Part of a small language model's weights.
Size: 9 layers, width 96, 3 heads of 32, MLP 384 tanh GELU, vocabulary 1024, 1.2M parameters.
Architecture: learned positions, biases, tied embeddings.
Each number is 128 + 24 x the weight over its row's rms, rounded and kept within 0 to 255. Layers, rows and columns count from 0. Numbers have three digits each. The size before them is the row's rms in percent of the matrix's.

# down: layer 2 MLP down (transposed), 384x96, rms 0.0935, rows 250-263, columns 0-95
# up: layer 2 MLP up, 384x96, rms 0.0935, rows 251-264, columns 0-95
down250 095:086147105145149194140152118131138133103161133114124100143144107088163144088125157163079124116144149130126153166118101127140141133160107124163114122142123140106134093132127113077130101148139161114150122106149103102062108115150141141133130086061143107154149115134138125116125130156155130110
up251 099:129173119133115151142100109138173150157128120114121113169167099098119137140125124154135142113158132110134144144109120123152094112113128146110204142159127126120120082139189098080148126120075131076173115126169112130113152123107117150148097128127119144119087137125131115088124164141120114110
down251 098:130152144119127122140113115115093123099120116145109095144152160102104148144123138121115096127102154123119147099155101097136145104150111175145120094140125167107117166129122145128152145118123136102102098110106119112105144116132137155152130110096143127097054093094176127120152139039099127160
up252 096:115125121134122128107146110149127144074131178165137098102094118121086104130125137112117080118135155126115121120102174101130137149167092096134121111113116097137161125121173139133183148136155115109090156104100138160103124098123077176135138119153102144148125129137110132100149152085100112154
down252 099:129103186132147099126149105108166118128127129136167136121097173124133144143115120116134127155105143174142104183127138141137175091150149119111096165138114112143157136115155064130114169105130125156145151131132151122110114143145162098097106114119149140076136165113131158175108137165141122108
up253 077:142126149142167149119106092120168091131120116116140152141140154143105116136164099145134148169175134155145132129171205094139121129143113146157139102139134117118133121126142148128162123098125148187113109153114112137118138154074152159104143147108162100129130158110118139112111112122127169186
down253 095:102127117135152129142143138116060114128143146119153106169140143114079110112115130176134128112155125119125138134106098155086114096100127113137164115150138111128150142166162126180131122106098073109192111157147164107120141111119126158160131122138147167116088153139158139117125148150154104101
up254 077:117148093099101129161132098129152098083143098127182108075133126152116158084100141140137130144146116130170117103139121086126089138150124155133141128109127115084135128164129105157137093162125113138159113128177117148092148092117140148086124145132145165175115149139096086129128138107139124113
down254 084:183090132123139111108160154134137104090133108133154149145162091146140157147110132114079105134111113101096108121127137111094115104121164132107147113106162148116119140100155126145085104174104112133183121103131154130126128079100146130112131143131144078144152183099119167142133114154105138154
up255 091:124126101118119141130104120136121150132113137152121123115151099160174098103151091106129113113145083152124134176108141149143187159161141130171129146147125115103166139087133102124145120121144148128156148081150137140117106084154129146105124155150124144109195136142140151083168116180142129143
down255 098:146135144122111106139095059132095119145077121114135139140110126175105157122114162115128111107106095160150125148155084121118139134173133134140120157121164117134154162117164075091128139108147138126129088118129144145163105115156081134154127139107125110146149139147147118089109121117106150192
up256 096:162108148120149134171173102114084149162115148084111152082187144148111117123119138171125127117142142127123121132134128142079120127175136149119104116148129097128115112110101125129139098154147107127139099101145070156147095131122121141154160077139090084141122103142144115116132104148142155097
down256 108:113124113107143101156106090148117143159142114113129104136168138121146125132180136133125156074157126161117122122148094139164158146129149159121133114128135148137107116131143146171148110114181112095100094129176122141129162091159154086148137114151127127122095139086115098107092138098108090177
up257 092:124151141131122106135145098128085158148118159169122137098092161100101125173119186118171090109126123118104135127102137143141132068085136112080140076122111123091129130109143124124111170160142133155105151125104156145148152123110117128130094127107068146111131155143107140130134102117110156138
down257 092:128120134131151105115111136117120086083090119112141120099119109154125162112088086174092130109137150120101153139158138108135116114097095110084108148139101169113133106162180102128114113097104125136169117096123150158138121138154125134118125167134124163096154123144172066093138141132132143103
up258 086:103120075109109154094149116119096121097080126153080130124138096154103102103127091142140098092141123124123157136143142130157133102111145148147131109124149131083143145118137119130137117177143155153139158078117106188136145120105142146157089128094115101125126110164179122153120092124123113161
down258 091:122174096124100090161131137180106119125118135119128142150136138120107128132134104076145150143142123145123141087126102176144078106196128180131143118129134155145155160122139126149167112129082162144116110115165149123148130134133130147123170150107191144146108132115109160145121154109121131106
up259 096:189163116130120165112141090133152103099153139097153092088101091147165107068126147131108077115129152125134105146123122098110136108171094105145157112144138133137179137133137123145144148137108114153137132132174108092111129116077139135159117136137125129098102117151125146162121148174143126134
down259 102:124109133132123099116134113155104135150137140107120126100140149141163131131115127129141123155193123082127167083113125139075127136118188138130155129127124115177182097132112101140138158086143182084077157150121100122101129146147112122114135131123135109145109128162138106112086133134157138090
up260 090:151097132118127157093144160138135109094151110153139137053147116137106129126148119098131115155113162126129098134128158094119143091154168154134137145123103088142130123195134123115147117073124143147154133113174157144083129113153154171103119098112177137135136113142138126141111112140086122118
down260 100:148125101121109117124166126066166101137110126145116145152080160129157126148127162121084141139117146117145117130169104129136169167139137138132096149135116137143168126117133127105131128122166136132090185134164162139110101172114172127119074100089150140136127102120085164139132112154142132144
up261 101:110133149112139164148135091133159144092094100109134120126121141105118153106108116139125087147157109172108084121109123095102116103168157097122120124127109146155123190152114150099156121127107136116154130098125185158137140112095117126114105150119142110137124123119109146147097103161185193135
down261 089:137105156099100156132136110126122170141137138104113131149129108106126147121163099129162147134110160158077119148113157138122147118118155046168097148133157136118155116132125147098134137163095154154108135128135110161114119175148131130147112112144148105159141115115074115125081110126186107147
up262 106:086078117126114130142124126145096178150126102136123126112118127140119131141130143108159125124139176129107128125105136120116124152109110109141170132101111122134113157162122098155183151096122128161131111088116126167121064108155073143130142203112186142135106142142137131147128119149166113121
down262 092:167111154143098136164152139155114172143140132142156137117124084107144114148165111134111129131133119148167149082110114173164126115149122111113125108161115152149112126194077154120139141141106116123101158152135145143113106115121175136139115092080148097145113113127116102112147083140087154102
up263 091:126145141140130126112178120126107158090119156169111136119175142154158079116174142111134091121133110096161143160094134134134112101163108104127095110121145103103117109152130099131141182118090134171161125157128162115103118124110153141085142129088090106090157126122123105143134125125155148101
down263 104:109090171098129146131153087173122133134177126143134168144125099104141131145137130159128136103119181145149106065152104142127125109150127103112155126114155143118110139090138100119128090110116160158124111141107094112120109076108108184117180111087096131109133129117120132155133142138135099118
up264 115:135149151144146148136152101097143123100076100114163159123124138115133137145134095106159145156082089135147139145134137124167135142156162140104107137131086135088125121117119089123105119118143114104141145143104144102131184124111146114104108132106069147085150143143098141155130086125085187123